Weights of a small transformer language model: vocabulary 2048, attention and MLP in parallel.
Each number is 500 + 50 x the weight over its row's rms, rounded and kept within 0 to 999. Layers, rows and columns count from 0. Numbers have three digits each. The size before them is the row's rms in percent of the matrix's.

# layer 2 attention query, 256x256, rms 0.0594, rows 72-127,199-255, columns 0-63
045:467478454564538528521528506472440440448420527471454527571508489572536543521475520510480492516419500425426457486507447439475634536500547526441441490561509619586491495459495445444511526485464468
037:412558545440545533479516505519512466552494542392520567528532542468450483471480460513552525507543639558516486447581516379380521560515544423414478485473488467402525479518518467547564558572434559
039:486499532517452445562607519562424510454493537508510470602515581434458509459512438465477437452563514550502494426565450498480586368461458518412475536525494426496460514453577503442486499420442483
043:517513494520448426558528558468563581552562519446483490435545491500563496619504421468492400544455554420480519563538540513560555553500469532524508474512484494541630473521531499426578429551491488
043:523464552609488428449551510509502512543506486451472519605426504530514528529469570480476467560467524506584479645390524509476502570516508461489462557463337508579501477470541476403527512550484511
041:511456450376480510531491500494538550497549472484439449388537632520536512539497508495445538506573523474460510457529490540576516518505484578521487413495437401484554512579454619545513450470543474
044:521504499478514519512467515508469416444449568515514460521491486504508560488577631483583573509584470610431489488425519325493556463502503557567526445568526500500413468452471432509524524452548516
044:511477549549541450501498492470472550527572458429490460516451573389418482449519433497493445416493652574506463473466477552423517541532514562536478501595552510437429461478494540476451467475412571
046:604559532441433443580478430537567580501530508453505556494544501514434521606427485452457468600458550487505502588432444504477471498439527506504602480480505375497599507577489497545534465480473478
049:379506528500422490439540474545496458556462492502488482611434496492575453382408492490494452509496447532415467426406530396469467536509458509544510590501525561407476447458518446521438525521437501
049:527540538510522436453425466462457550517549500429467536593502611553447479442489562493544467527526415496487474478578491366568550486512475378533522486537466597535570458527485477504500517377515438
049:515493527510546531534507536484516503421441482525490533420533473599495553510606506459467455423586593522518517498431517547574447486450523610547502513459481468488518458597456592486536488584548505
046:568469525434486554530581470512456510526533495442470500538440476479470488590451419543546533485407377427498471440498539388482554491351546465522488495482638562564500452501559504502551479395426503
050:536487474441399499475607467581589508528516491555584535395552536435590516551499521464447564550445416601427493447530512485495484494580492465489513517540513446434470474672416486595492485457546482
057:572438557492490467540541547452505568504480385419458454521518519546462442452483413491473470462542660372531491503512497550551456520495534513470467505505476465515492471449517513502519442593491466
053:523425538430509521432472468520535526451532436440456445408548412505419518599443410444434485465442569425509491490487469507559500534474448555471417494460510458470531523531509538525447471516552492
056:576489428601545480526525479462497497457528535551568497472593532464578477561603587490558492563535334559505501536503483493571527547505504450488450567485526559556488519455487551470452484450498541
048:577480460581530503499540480473523505508514510535473510472507446521527464439509531548491486548491551453377457550480602517517484568454568484499525424484470493521460481498444460543516422439501511
050:547460531429527476467519526607513504550559499501467502360479436515512491503501424458440529508567573480511485502578544577493485414526553551575526518459514475539468513534451576497536507529561487
061:498530475461551595465485509565560434516500485573475457505511508506578588530488483521518508494572490631510477509505514394599600457421505434570593472495516527582487513385517439500541600497465471
048:479453484601531364496615483480513478505534554522592469469517485451608472391436489540538579505457411543501506507615562507488503406463442541496512492537536531426480457540528537471550507543453510
066:496526545382425513418516478508552514532471434476488499437508465454483460483539362446479492447509627519527497444589532491519418541563507540499436444416433483410524488544479511546508473566508435
058:495403472480537574451519532561567462492479544645535550471593486437516501408538500568449537504432489494490486510624515499475543481547494369563465540455465493507499382484522489490542486506504571
061:389540484577496437579488521451448551492463515474597491548445482542497491480566532551597522530495477514512518527473482530470478517458478557494549509537508491422524445485582489461483514523518522
064:488456489598440544522650493496532549541466444530516390427552555515554493536583459420453578577523534399477481506577496560476435451511460570458577494533482438527437475463383540526488443467532509
075:623464484489318522505471481439549520461520488465449557514501542536469615557489504436497592520389491381512478443508434534493427515420438483422454548486516416508535425462552611619454458571492474
066:552530526477504498447471534573510479521495422512482449513442530483499435540499518508489555499535469472559573446517469505492501580459611424515402447503497592512390582533485427478517449514492464
086:426515555492537510478481471562573461471588567552520500449472480529463490459405504512478590573533480472479496536440542423529565513512438548529544471599477525413510495513496537546569502439473488
062:537526562415508486479530553505464384542504478598558514521579472498451453470496392422525406469546602514428408512430476522540438390518510478513364487464411486534523482410475562469432513483539468
077:537469465564581453496564505510467479526477446488555505554560565505459520548493523478556592582545374477494473441574478538525516436574446492516546521522523556497518498532577498462456520406520533
075:506493457509551597476502512571368516517515558491511457450616509473590511455558467444487517518562549511503523539541424621491550447450442470479494523482448541546478553493468481504501562567546468
076:446419487532391541464499499532578455532439495618476531482441516538496451540534521532488580511509512578419458523541481518500428488505567481477546543442450421598532446480481519495494526465542550
109:525516540492410448426384426520542524510543555523502609496474596524475550572426536499446563404392458514469506542489494391479504531378429522504502547465475513518575452553532495475492462524484515
104:450569463517460568572500577489493491502543498427560468471574533556469514468422382571414492463512572575543515552460525553466544559533475419435464411539521498408478510493474411490487466515591491
100:441570457530490476393508415465477562532457464468401491463530544501522431434459510531500442476539435488584558485527503507483594458469530549487580447523457442470391529537504394524448540547566626
119:488549447424486491521532480479545443440536495487529473452564501514521605465489538529570460508596556563498504528597540518545569427487503490536574490502435426517459581555517443504511495441483405
122:514508444400439400490590433420480571548488434430541385450541494477601617500549504447532453552546483475532577508583497514520513547502482479548484496434496489461424549592470489488504486533446425
146:571557412450397524435479496423482522557544530519572557525517534499556484458520580471422510518440479400464524539495479463588488578456470472518485444538544472473403438617438542533485341453499601
127:538544570512511602488557496518547579511537424426518503512484524520512526512423500531463550453497525551457546573422496511432545570451548489451446468569489564441508516483438513573498491488573464
146:512571650419523501530510521541425409513513580535556554476494491522488535491484420497519434450448540462516491551501544533550498532479467508569384507528418476454551434470464531508458475585491491
153:439533544550487519419385511593431507571486534578434592564449562523536430490457575493484529490475448524596464459513480478487496522490509536432585521529458519527493515481596503470497515533537547
158:500514434467432450471500573484571526506510519493433490534477521478580447353473445417444566521476566541543436501422508391523562529588543447486497424506474503451521494558564553543504382448403598
156:473412500368452539567493501512500498445554475532551503566435489496485517553456444462540541640534518376497379464543511534491370447579595454464459427512447550445576484456528556494495435561459451
154:513500527452499572482483441554526497487503415478534543462574536512527517468454440558540504468471545602532483544496495475427478535593505416498435630516568560465515382502547465456491507380457483
158:513405443481412453469524560569464426512582564419531445442564549550482487496467491561602543409607503489450455417548503463530471425611466488480520552499522494456518511517490375571471585504503497
159:474580441420559401570498511467534470532498399531472560522470553508465393493435558515547557519463527519448529405451526491479519430505461498516548522525414583598540537511534492537490493425544397
156:454456434527591467544490536518459452480530385449524552516504546525485490484522578537422475526425487485491549504417488533605532466496498603454579587483521513492566520588437509524395549547456446
170:472491469485516502523562461521554540464422501521441489580450550531502539436447517526472579510478479511449458445502465452450484418513491461427530590554511350497608543566520502472514438431564650
153:484464580519529442584395451510525553500403438505536538389469501512502451561553475475560474497500459457494506503555535489526579519549497511555576554490462527499535539521477504471451497495600542
171:466546483532504579549520512503495527503496371467463548517460523487470492464539487538464559532511494492495425568428475513498535466437459533491441500471463565478522480485532449483596530497458553
171:447467583585435495445548533420488485486546460503470483524503511533439499547483539428407541547554409542376536499486513490508540392468431556508557553551528505559434473564599449531548538422466590
164:480451418473527530500418433595415477547586486470501564549476494490470469526498459510526510505479475607445438504432553579520499500476513489481558565502594486370392577499500460539560487509456533
168:588563609467524482510598487538511535513458478501541584498550462499549592513491476390457451491527555409573531474516500590589481434521583477416464470527424461455442542511460526463529545513575514
155:477440560494565521486489423559661494495459560560515469473439504579551481563548382453576477455404491560436513440538431424486489524428502481543558544472406480453482496534492483422512517493479491
154:504424464431502524437505500455482601533559457605493509501551466461475582490513524434428523409463439537524425535472460476496522488402615524544473436465452464467494447468478466527400567594509496
161:527475437496537494547486463431377536437578446462548487519503488510581471425522488507608479497455469412456459518465589525481444561615494514520445502474521491589362441494489506467528431485481500
106:473542442511453515378479536520499484464460484511496641541545447469442520422495431565575491370411474498576540534390586518480497511491383550514492585477465574559466498386455557362457520504493467
107:495468442548414518427528450552519565497540556468490599467465536484518538555640476555542432553444536578485478502599523489491531576515432467444446492571582480619478521495423545478508433442448502
118:521523460382408535484573549507467484489506502468481459461498498531512494442592390554542382557513549506476523420518519468557491489505516481523584486525518549484506487514423548479491435501503507
115:528525478515404608369578492568444539524487521467509608422517484524497505464534404512537420485504489575490461533583499436518481451533452458412508533523454519585450518507475633409465536506493509
093:526485448458560446579504436437541426546515529494464536496484557522573520551557501467437525543583546442522473489518481502494489539518547574452372482567537511420478457471529485532533449543460575
103:515539450469609453473467437495523470448448424557422580527554553489509497447567487495517553490463496482600527487484436468498558508484419528486418567473449516570443486443470539476498542480397535
113:472486449503397521648559532519482552405505469368471426491491487525496480618516441477446476567492462505516553430602496531542428497522453476478581492446464381479496515610497561491501378431509512
123:487535499509533480461488518538439560501532509539488516481497603500465433604570533436574432505507428552476467452509442445563498520496508433425464580515457507539469512578534485541499495429525493
117:566446502467437500496588531446418623547532467381488430519527495548590556530583466574540430567590621495450501519469495494564335523499452488456516506484584510473481516526427546474499415400544464
095:469553480493501541537494373502652500499443446485444587562540438546507451516504486392464461524508515497549552564490494538471510530574488620491466488603517613480419451464513387541497530501445528
097:463557496552583438509450537500466508465551434557476397365547546507464501400439568545503515517555493509476412450434427426572457602515533507455567483471455409538506500477540580504515444433451463
115:462460469458595506535497460457561502448478534634511573558467517454511462526451530467480480506543439523546536553534467492528559476590531518533516489510457584444446442462508406523472605479589528
132:508392482583542416555499526490589507511411529492502539463463523483452474515534540525555534437485459458526547540524529544503528554558476488510443469417489525436570452498556426484475576471522514
118:575547489434571499500468429462519400503488503440496479475510584468535522425506516491526543544487603403529505481443399486551550535448597415525454432506545497527503515454498492560482533501503472
101:540550531548503532504481532416449493515434487408503406463529539459579463378594495492479541624515585426498412522425460544549453603572544497502473503600498535561512427530538464497545486468550496
115:466507470454537491507529406501561504512479532604444601558461503480535450504494496399524443540533514509564467514484495523485583473587445619519499513587502524357548477413479456573420564536439546
103:538504465501558467440579487457493543547474482533516529521485586441536449478479477463522470565512573491515509465547496529565561525641464512513380473514501593395522443552459509468563538483558538
124:513499533559528523467444482478507455564481626606543519546592486505501508458542518511519567407583487432454502486493490437483438464487562515491384451511509554495549445434527406475537559550570414
125:497458469434459581469557497488533490549492428519506524521426500561538431455553466517569398571532563593524474533574455508522572529627512484538532472503561555489448483466388467546489480406463515
119:491564527496485509433569529443484527521417484465509465476552552463522511477661445521554512605527512435449498456522488482494439530543573513471391546558546522494518415490497540521522470460542501
120:434588471531440506455477502504415502482542461629523502499502476467469457468568552486485417470457484552469441512471487490461604530529530532468500531507441614642564485508545452538534434513503534
086:508497455410520439519498476430509519434554517497528480523508575511504532391452495480564473487446454519536529440560487494571519392473493588433468521479573415340536507523500660485531516578454578
120:492474474525534541491478561526480529573450424455484546449489551499477479584581461522562445495555509449411574417512479478513408428560468445526505465463520518560516529493486487471499531413547498
107:408406421443419485515483549575520472529441497455501532491456571559517465463497541630469537497536526532497433480569507441574448400561468512452535443540535568587470437484510496511538439437481515
116:449422498500527490482461549548450547410527472454476410482488475557383523450389444514496481471506489443503553456534516437515536424475485552497593441406447491391555458585567599475554522503526465
090:482498612465537490507512478533524494512531597566504529482556505529514499465445557571545579505503538489448546436534502469565402511428507513499560531532503487502449528422489499531586397548528460
105:502487522530512461455494544565490529493547443457532538463528425490496566625400494483542596449418477473441558458522516507561628450488462579475580492429486374401526553550432514429560454562489433
124:536489471426485502534604463452545513508465514553551508506517501458559468519550424377524396591554546503519608471571526519541488509546507399556444516480480436462618434527464492543430561495540515
104:493393553465481491512495511525492455443572622608510574400418485523530421546449533422487461513475484609484461469523463438497429423498633540503554537527437435524520505468486596432505474421478499
106:414536482484446534420504445524531446522541511580523515475511528502516375447587482544481460587558659554521454478597564476488502597529621403475401488504511701598483453494461546547520520366500504
103:495523536502506440422493495466477471535444547496510564463571564476517581441487490445525567480446551505458481475471513468515495511461519477406375459464483456402605542438535543489595544539536457
092:515477464506471524499479531402518465535472424505539451491475383486500587586564528410453513515458459533584505453485517575505512557475469584487450473520462454425520534543455534508522436442482513
078:468449524589546531446427502493459507476470499571495481563496483545521416482427548505546457458585490483435470529458493553447453440444482525525546515508475620543506523427480423501478490389479490
100:517470472519508521512458534447566488444465533425556465521508623501522551508460510466465550542447488416413511463439483531512534524465474484426486471494568484394497440509529551482624513543483493
077:533509472571559434526424468463463454530499569520472552536455497535495485510604534541532535463542437423510527467464516471563438522560475473571558472508454457515498431456542401480450553536521510
086:563470465563459468418476514473470498465508503510474529499492588495393448494471449540461521395525388545554519666432454430448496502461490496513588527469562491494468500567544475540509520506432545
073:502555551536655530407514493540387493555512505466568480541468516530486468526551470485557537460464495525590472487539584434521563416489473566526473444533508509508551594462508497455426373507515454
073:503580569398534458416532452570409569563538561423459404505575499467486553454462478476540482533478572444588454483489565530551485561501492421513479452470484521415518631430429578460507494475420518
090:530522528517573518487514496509430518487552506499514453582479387511435547624496538481587564540342387424585536592485516480559553498433499523609536520528456497458449561497423461435429484505503477
073:489562510560489539413486545484587498527474513487466526535420517516449485589535464467343512552576567481397503429476463607445503492511521457459432546511494615516497455523537528576487492438506430
069:470447565424549485462593454519449506577513583537489511606505534507405483400405524547498472441461535523555500512514532468438537452481509561521573420551526445498508526443490512486482500601436574
070:454486532522420584456474488422489458516456565604452598503440489534517563425516591483461500500497457554503502566443465465486462581508479605505465513538501497440526500477555509502527513466471490
088:448456483453493438524444462521504501466432431481505523519433617474514574450479559574446563473477569515466456540555503481495557501477562509401483471466564500587446593543509605520545445540463571
071:565439500508374499468427527427569609499500530477486478527484478490561578482503474491491569519528496444490441449581479594456407450541410481465444479461486507469533525563508505549546501433499455
068:534505532496573563487442542536515507522424515565544497475594518474495522549464544477501479422498506566463495537505523531427482457484466522489505593499554470396482445517576472463533491487546487
075:492428472561418555580514496501543520461462481430481525519500502631521577471423447565482523451478446500482453477498497585524564529494399552490476518534535380477521473525552436530472525459498551
072:528465433368534445495582501500592573599506506521484561498560484468483409611463551417527579499373446493524564398456547556500530460514507546528614455528489495495436565534523466545466532500549455
073:472433371501530415473449504515499482460579456459493559454560533555509507495506570395447460566505466504511547452425448529565520466482472546502476584511527411509441502543452443599537562500508430
074:491530535570459529490537523449472560426411537478469434509508550525470488533504482514530538509512482459429448543406388456497509449580556583475470510559474450410605486532514508600482526508594588
067:460588569461611464570460450536462430511518474461422528391437527455512445369521544439525486446484462519583463517446459485512562497505453542554453554487525539557456575542560481482459497465619514
075:487517513516484580496495554519474481414465458549470529559417505487481513473498505580424521529532428554468448466511477536426577418434408451444552504547506463471529502543540506556483551466451573
072:447448489649490573513465535440531460412499510529430533521421517542462511560479531540451504578551472488364530401558509533466522541506427497477436518519544488535505423607550420546589518478442582
081:393464441486501510422501477547501497500546441538518497436515554447464457478544464407478502524484537553504464495523510564561458449566499472448484537496512559413473494517554520555494502470521537
071:617504542512528489546559467508438483519544472518518512531630414463489544473500486447492496487516541526532550556511489492577384524571557459582497493509415506492400519473435554459465501543603458
081:457508547473513499575485446517557464512484524526470489474466426569514540575556446436504499465426388522468488450548436421481503520397453536566546482549474448544492445561503457512459467514562481
073:550454474424566411466542446472449512535527529496501539430516471433429487503479538473536482447513469480489490497503552480537532473619550428547515530487494549588512440446560522435458579489555484
074:509495496584669454523461515463480494469555476445483500508512482480555435525434480423460454484413577455442499477513555485521426554563448441476511491492485439475416517501564523491529551572496485
# layer 2 attention key, 128x256, rms 0.0573, rows 71-127, columns 0-63
047:441484453515501432503468528571509523523471503559461494390500537569561446414573470497450452548574521619483514530593376450530491470561499519524493402464459520491488440539395496529493500550471469
056:460444526505444524399516432444555447547536520490554509481573524485503492439519497570519528433521430465553528500410598441591482504526522495510452526451506550442492538478523535504501533544518445
053:452577522544428501497496512653518537507485559585452418395516485490521517541560410505521449467456496602473513545594448471581564506456435516506521480568504488464557457540433582556436507497444560
052:384495480561526468363488502535505452594571560569510547509516468531525516453519600602480507488498412479595549619514452431456466533487577501518471574520522458465406564471480536483534468599533513
050:506570474463542523516558539380478462574477508351487606536443563532410510507512533565479542473569416408474423380427582464515521479472461560463429570461560523583469582567481533405500426424490505
048:434516539500614480462490557416594569527465448580565460528529512454518427458484532493461505537587443482604516538512550463574442493518567565518443475544452469467520553477494520400513394358563433
045:525483555426403498560521532555436458423474505475528470521529463501511569471429512581458505423483456503446491474553543514509583495464546530470454479527561529463528561474528536502439489510519513
053:440559528527458432510570578483471486441481447501537470472557503459495543433477533461517458484466450446478459418537466553422433461508483482477553555482480434457483586467503496489518474486441556
049:373438515422441514497417502482548478628614471519497483482494529488537570489516494541445407546535545577499564537573514496568574531579529429538477543448454601445447490484419533522478525475552500
051:478457492554599528567484555522516591517459510453491493624533570469515500583560529462453613458537419512545412527556523469529488589498509442472413490494573514517434559492465458461494423555558485
051:491459551530488493516510487441582527481477431521533505453457591493540523544540486480494509498454494513595553525619486442497546479582506448561590517487476583538502402493473495494515457582530478
056:558567453543515501541579472501478480467474437515506512587511552465483487581568527518551540475499486393557448535464467558545430542464568542496544508504506518537459482453566472427489476519452555
060:553497407445400524540477570469415561453500536382470477565555495453323516447483466482504577447493495453473449491359503569498468509410476499495450505513502438471491444528542461497489534609584487
061:513535529553511453454456510442518396544526447534478550502406550541440396534486498537534432538472559531499449470516457467490582495527543551574454549475448512546539514483513393430582471466544485
057:434546480563397475536488540443457465417588482426459438551486624483562449471460488593440483453530502520448466478471501451525474487649452377502473561514525535551486400557494486514548499401485465
058:536512490575630544509549470459480571506438504536572571568451610484459525539553482491452523524541532435623559507498518490475471535513582551541568531430506451516465570516550523450529486601529436
055:542403447558579538492559447447519482520477492458510517524450532527472553554582502495591537497513616519546493495462517450566449599553437453578469592452451517552451448469440492504461515573523519
064:492486520513460598588473509530452463579459565463397530608575484534470466597475543603468518543480404420500436483499535499464505572458482548540480445573551448487475483551513421429451426430600505
058:469528543496563508527443517569447628522500550514535501487478566503488518463538499506487516453573469465546486510534389497441447502497516426529370546535503487515475536555481537444525456451427403
064:455518535525483482507524511448524469450559557408512415564491589444465473512558524460412394460546493498498523461483495499579505541497427514443459561499493522471430462646476521478500446470604452
064:565449442454468445528506555548459551439550591471418516452485446466477582495460475571408401456565443418380503517506493561462538523517389535427468496478461476473562572508562512462397489502588504
062:504470474503423501573530481548567454514486492510457556418391538552463500588538493491490548568398524502519596496511488411492518501604530491537443505510589528485485524531517464591466492515514546
067:535507556574558492473508441500551431517445438439496512490467515482515547537452501410497505534429571561473547379516487497527525514483492457489464568449482454419559510422446614502517460446397549
062:580473528444501584445552559542526435456473394497563452486405506488544531444497527574560580440482458455499554416530456545565555457481412466503499533598453636447479456565507545521522473510548569
063:464473518517447571473464539490459479462454451636522528448507462542529466402486543523511496545437550517535546476502513535445563492453472387574491484468469470540450429449495475500463568525434569
070:474532493466447545477556509493547501534514578489438392484570464504541498457586495470543516505462595531450562504496573522571527546490463498488460512529506455482511458485460412563425544509508494
078:441601484478508472531500463484547527455539460562464515514546494532532560456539531362506475507489520499480498429499563591557451533490394435502550528486517490560470480417439542474423499423461490
071:556456553388458555525534497553405488448382532480523534452465549501410469551526582564394469540553463499520481551544459557487505546471461447498492417437531505525490500473443524510468500459519574
090:470498547511556510516462557515419507519590515434554475548449506476520500535466454523449520450533471539393476497475550424454494511462501506507433480575460559387558478581540511441496458510460575
069:565582456485544595479510506455471495491480510625551488543455438474474453474533547427588547474562536504481541516445575471471452488491506509496429489511492434542479556495458428398514567470531486
086:533431541523545452585470455401465460440498525504557602561445653457491514540557444441455474462521521514509557519544586481518512538473518543456453557572472500439526500477521514440521462360456461
086:414405488490486420415371511516519425488475519460596553475413565447450424497487489454594477405509450554567420489503500507526546476549551508416527581621559483525505527568520640563483481523500525
079:472514477487515408509489444517460532492558563447555424538520387408524554440453463485554431525570532515516572584453541517507606445440492605562515422499470439461492580440404502512468485495514493
085:455443522483484432508520441464522367382475476453386448507529519473536507504470476562501461464466501471409453455526516471483481503568463346414449502457457544493525531379488500572493559461472500
116:416473504428469434534593515451439529530487638483433531471646430515447518447430580536512487511522421453535523640460489429490466548471506452564502499491501533536462465492518542519398471484476507
123:537485502494498477520510538534531457577447498447440582469470567466499443561463560529579473501498512429608513469502473423529521501506501524506526507495601515528400528446492439526524582546547504
143:508461516589544515385494472460457532444517507457582542552408536558495530472549500462570515426432495513507589447497534544578528487502458513485472607629464436531501491507514546542513452540471517
119:529550441511469423543483596504578427613467459498374452477560484484486570550508553538535502478516554480469517427506452497494546555505524584505455537372491485492441479491498432600504524627455538
124:476414564409485543478504475398490489507592569511567555533534495516465474482440395403510516475439445504586492507582460370483442449464475465511451465534559553507447547537520488564558490452494490
142:465483494504505607499505499462560446580524478557473517487559469397479569454504549573444467515570514504451495507493528506521625579471431476554453554425513523507533493436448478556507414374508388
130:568473516469524604519413522540446551595527490574529571583484500477483515515601473515523541493508519477532556498511513565532571491522494557483394463474561510502487556445460473422529448398524448
145:463479573586515490477435409520547617457589497448466534515520491563545457531528425544408476464463503492456475505478424488456399513496545437529501482423504569488514460521682514460431451551489395
154:447505499565477470480541490498505427496470482495567555497421487570558524514431459454508494456449566471508422481489588526446559538584492500516406580556433407504488558538522495559438408492462467
153:405462531385554531443450490442486468474514568449517471559552486439511487459481535465444438504545505430373485594531463484475459499480562516422496524633458431559557457527486526519528484571622430
157:541435533526497448543463518608483455519532424471410463518611488573542411533589538462479458429456478570533543572628464464566550538472552462516465465546462497484448396452526444573472575470572481
138:514529459435564551576544478522581394466546433540533455472459502498448406569494502487506479521501537466393466500630446492497368536566488473599479527518461517427453427534498517533468574515480522
153:468588528517512593438505606461512481542454489435503477520533486424493475550418584541494576549502530523489522495523556559485529478527570485486423539445506552506498539480596513590374620555467494
156:494495465405527468590446522446525487527435497539505487527383514514520393526551585494418496528415476469508501483479432459512566522452491481509507446527411507510463524535485462503578491451499460
149:524452470530465460509524541468468506545386397505434534519572546580408446499473477551544530528499567494506396507528413473484586533480524560471452515489463475469581480495466567545483458467565573
145:502549489494473521465486546521481525590458578549541621451454489486493443528602549425499511440434447515500402502441552483432466573451458496507523490455490444513524499461512524485470498482517557
148:354469604535537517551629528424432530468465466552461498444451549503462423488485477536461480437619454506513534459507503539459496488475448446525545457540400556525416490449479459546493594453513461
146:517475466544436544510506487519499505361529606409527470524387522551457458497473448548476472492626551582478449475534517481440542553459469495499508460576615537499380450444582409593554522463477548
156:505436489452501428469582487611566543498489573496467491540482500506482452475429478559484522430483496545541438426486510493357478528482574470392454515554469495491417571474457479596591494481577524
142:521492544523442525528557450432528440609516518574582551489550503572567545585507507514508513542481482459454475461521527472530459528530545434484557458531567518425471565415432541526375495456505500
159:486503455507540466457587509445568509536495446595478523568553499502534608603505500485386490417343434534528521478512404457416565478439551524534523427478560514550546501579401526437483566534571471
158:510507504478582453596563522494540501538577490482578546513526534519469527490506525555510528533507532478429511434489570542521496400583535464454452481446566498488617549432531389440457584522537407
163:470461451611591532506498511405478471448502417513513464581518509414569511488526487470488442448402519471498438562443513549570533408495515400512463475438502499514431498450522548561560550447508538
# layer 2 attention value, 128x256, rms 0.0604, rows 0-14, columns 0-63
091:449515529499503566489507540500497485513478531544483577549535547435511537445510452500538441539410518514511530508513470378544567429556618509499566461514574570463490476491486443553531507425513531
100:481553440595577491604459554455464512509557425535554559502499480494504437519424434484507597583462441523620496423500460522492494473534493523519469488526532612529537505549508487556571506463522478
098:508578636566415477435467405557516525520500518517448540502543517486533479576466499473462414440419418499454443486588521428604541500493473510483502502489465583505495409467488486524538573541444450
111:513386566552527461592513542432436434535442502554499539519520509537517480542589466473470561444537576471528465479421492495432543572480520571440496535479479537502525526442517502513484456387453434
103:497619544541446492567461586496412484477474530501477521519455560518546533457425552539416512394468548542524492457511545438508430509488501568423519541501476586507529604451516519525474500581427492
102:486585496500510451507451400477436502459519504527491488521544621553500463544487463491559538455473445611459578489580552500475512459511486519485547484499520474405421503523437538533502489495545541
101:520469427442601549454550485545518487499403502445524335510496507552539524568402469457535527514489588456507538532485497429504443505454548454464468600526557529532411506556456527465487441420544418
102:471481437488518534540533470435464422526476572649481640565534478476566505469510567507519500450520434530478522492541506508477455553523458560501548472513520482427524480504488583565552451515525471
103:468415535446459466524489547495466496498484539442575456532458598548504525516542469487435556408464543559523503464462429490482440497379526507566491500503510618438483451542538497454536589466526481
092:447501564496497456495470510518536522531471468440509421436590548580510537535454583425482548543432542459529523556520554566543451481482558434409477484465501552407446526535503436544510478502444554
103:523374543429478478510481426521528585506491525481513539402591526430432477453615577571585589581560565530482499452511464502531556531506488481473548468469466397503483506534481569493390553557571512
104:408523481519482440479496490517497499466494481533565432497476468451486534555574411454455477474381358533519487457466495527442458422487491385514417636518483651482555458582503476480579552494470515
104:531522577506460569459535502530418524480620434487437438466520531519488522563527592513484537521460502533549509541410500443596504490555382524483480603523504511480515466465546401484504539542496478
104:471538486540577512449518503487542487497482469477461534506373555470585547464470499519611547470586501472545483594532443537480411519566447482468506427541528566328484548516502499521489474508538481
087:568475538522537498459518491499440571512450478501532436526430445504514485460487500533529550538644520500570551536481502503452555515488463618494443371468471465527565538531378451469424542432524530
# layer 2 attention output (transposed), 256x256, rms 0.0553, rows 0-14,128-141, columns 0-63
105:458520481537605502626641529484500499559393524431498475606456565468414462502460456525483501441515431562568547471481502446596517543574508521481474487445512533473508454527499444441568457522352453
111:512479503487680506555531537561600457475563429443643460526412432533469485494451586468435518524487431488470475496463510477564482535561487562509523497439443505508440565544490531525476477470558486
114:419507536478459486540504532519607554466466470497444591481470586467550454473520477487539527503493483471401516510576482533612496544471500480519411534527476445476528428449465542517554574517462442
119:519479520411521459494475491571360546524629467439575520499547471550449504496495488489489521460518559494484439566406545444478452442544530560487560545502436491400445478422602558505453476482457492
123:390532403530521551541483546506459536493540513498540547506521580533568484506461480517439453538493494641422561569464483505444480494546485536558429461567486456540546501513470475476496508559526538
116:527536520481430445430538378590518575558468454490581370546576509493546452516599491584604555478449416517476566369507456558467443564484473530472578505445421450471502519498477543466512526370474578
111:596501590530493552525423563581422554553423534474528418451459496598505551482560492474543520507424483571426512499498477476513527500440467456548567509599589475534421451408557468489596513451513520
115:470476444499505553461531498466443446509552477500567566527506558483647497418484530545491530436461459539454530418580450577378501500547596506530531468470423474477564499484551548587458455545499514
116:407436558435456474504477553520482547508552473495517480520461495569563564538487417499453507407599516481503518461414513430515517530495485557545454522526501489505425480513402500500498436547493499
104:437444493531542592496572532650525481494449536505526432428540516447574480510508501469404450488415640452406556525528452559555457449419535485465542505470514498440511523513537509496482437492502521
108:513481506460400450570493430448510516494609455507450501435488486480471484527585524563546434565578495494448531400546578568467508484438551515471431509527537488439456506494509480481429577431511544
120:597565479524468479417490586511539494570551522552465518418498360403519529529515519418452511496450412460464498504431525506511461522480522495512544487416507600603439464547514491462524614498455557
113:475480567536533562369516546542389508521535495480467412539517517450390491562414492530493539512489501517530562469487484446492488577504529506540597450466572566475457561406394508520492496515438437
114:393498431557567490545501520448459507510540465482533527572519550414588442498508567495540526534406482470471526584525510433482495494579368488523427388455469585442463506522619503466537549499550566
102:570449466520448524518612509499456459410503508471535484580493521529407468512578534442490516567549507560574540493546477474495515496496509492564546446397469551519574528538403487506509543450456468
087:563492629497480501451405483490485537345567493503591477438475494488594446523559521481474456543466520528505436523552518568478517504460521442456503459502469475558444541497584523490454561446648526
086:489531467589425550424459464453434462406470506577388597440485581535485585469582488458554540460502569424477570464496451504456439494433548443507494484515515496525485493453476482442524489481476472
088:521455530506503520480495463431444495546452455475545425545440486535477542491453570463436487507561545522605523413460478506394505421543469471480561419514486565556512537560533503487464402477609564
094:477498530554449570502508534426603449542453510557515452543386458484553484474496479506461459601521446516573529505597538475533558505500474450587479441482523567493520516488454425490553600543509561
078:464519566525469476466543481454547550506465493475483381413470456444458500542536529531545510494450499406606448434584521512554532464486469537454485539538584571539443470496547512552489517416526491
088:543498485459540560625505580415565421532469492512435604515419434512549551502463495482448466475471497535484366576456641482569604515513559481542501488611539520457515495445544529521564517575501439
091:478512406512517469527547468433521469449552504574497591506539526443532479511489456551464543490608534394538467562493515512492497487541445502477514478422383504512503532416411476502433486536458507
088:508517539549443422471459386562518531475426510495411429497508482523437585529518462498522474586526536527537440497486601484548544475460380520515454530593526544560492517530497456353522547478438548
083:642569425623498562441588472492496437440472440498429541478525495494409406498530553464571478550508504517462519484510471536444510511502533474535549520492489455552589473514522466563521542441489484
088:480547506432505408594474519376466425450491449520506591543469476527488494424512571525600557537591467577599483538490520356378531579536462499581515484471523490519522445448486516476442588535513510
090:517545466519573525439511543579505501563538508453534523593435598540603489587462444498453484474400470508474492532504496466511489503472406440477525535562519477477568495491535499532570514505517466
086:356442551540481489560449458524503487430460448447497474554530585526505494460474546548510463532590551494486497490625405567443507483545504616453436470563494354494487533445482549503476449480525420
085:498519447451463448608502491504595554441461454529585506523465474544518446482499493480518476472499470408469397578500521563480527448582514471497458529616496558519506450559570558447573524470607525
084:562452470508446512411507543577552511568456498511494511428505475486413508555467478491506478472515533539461510394474461511501480487392603515470612525515516424568568556466413520496526451534490492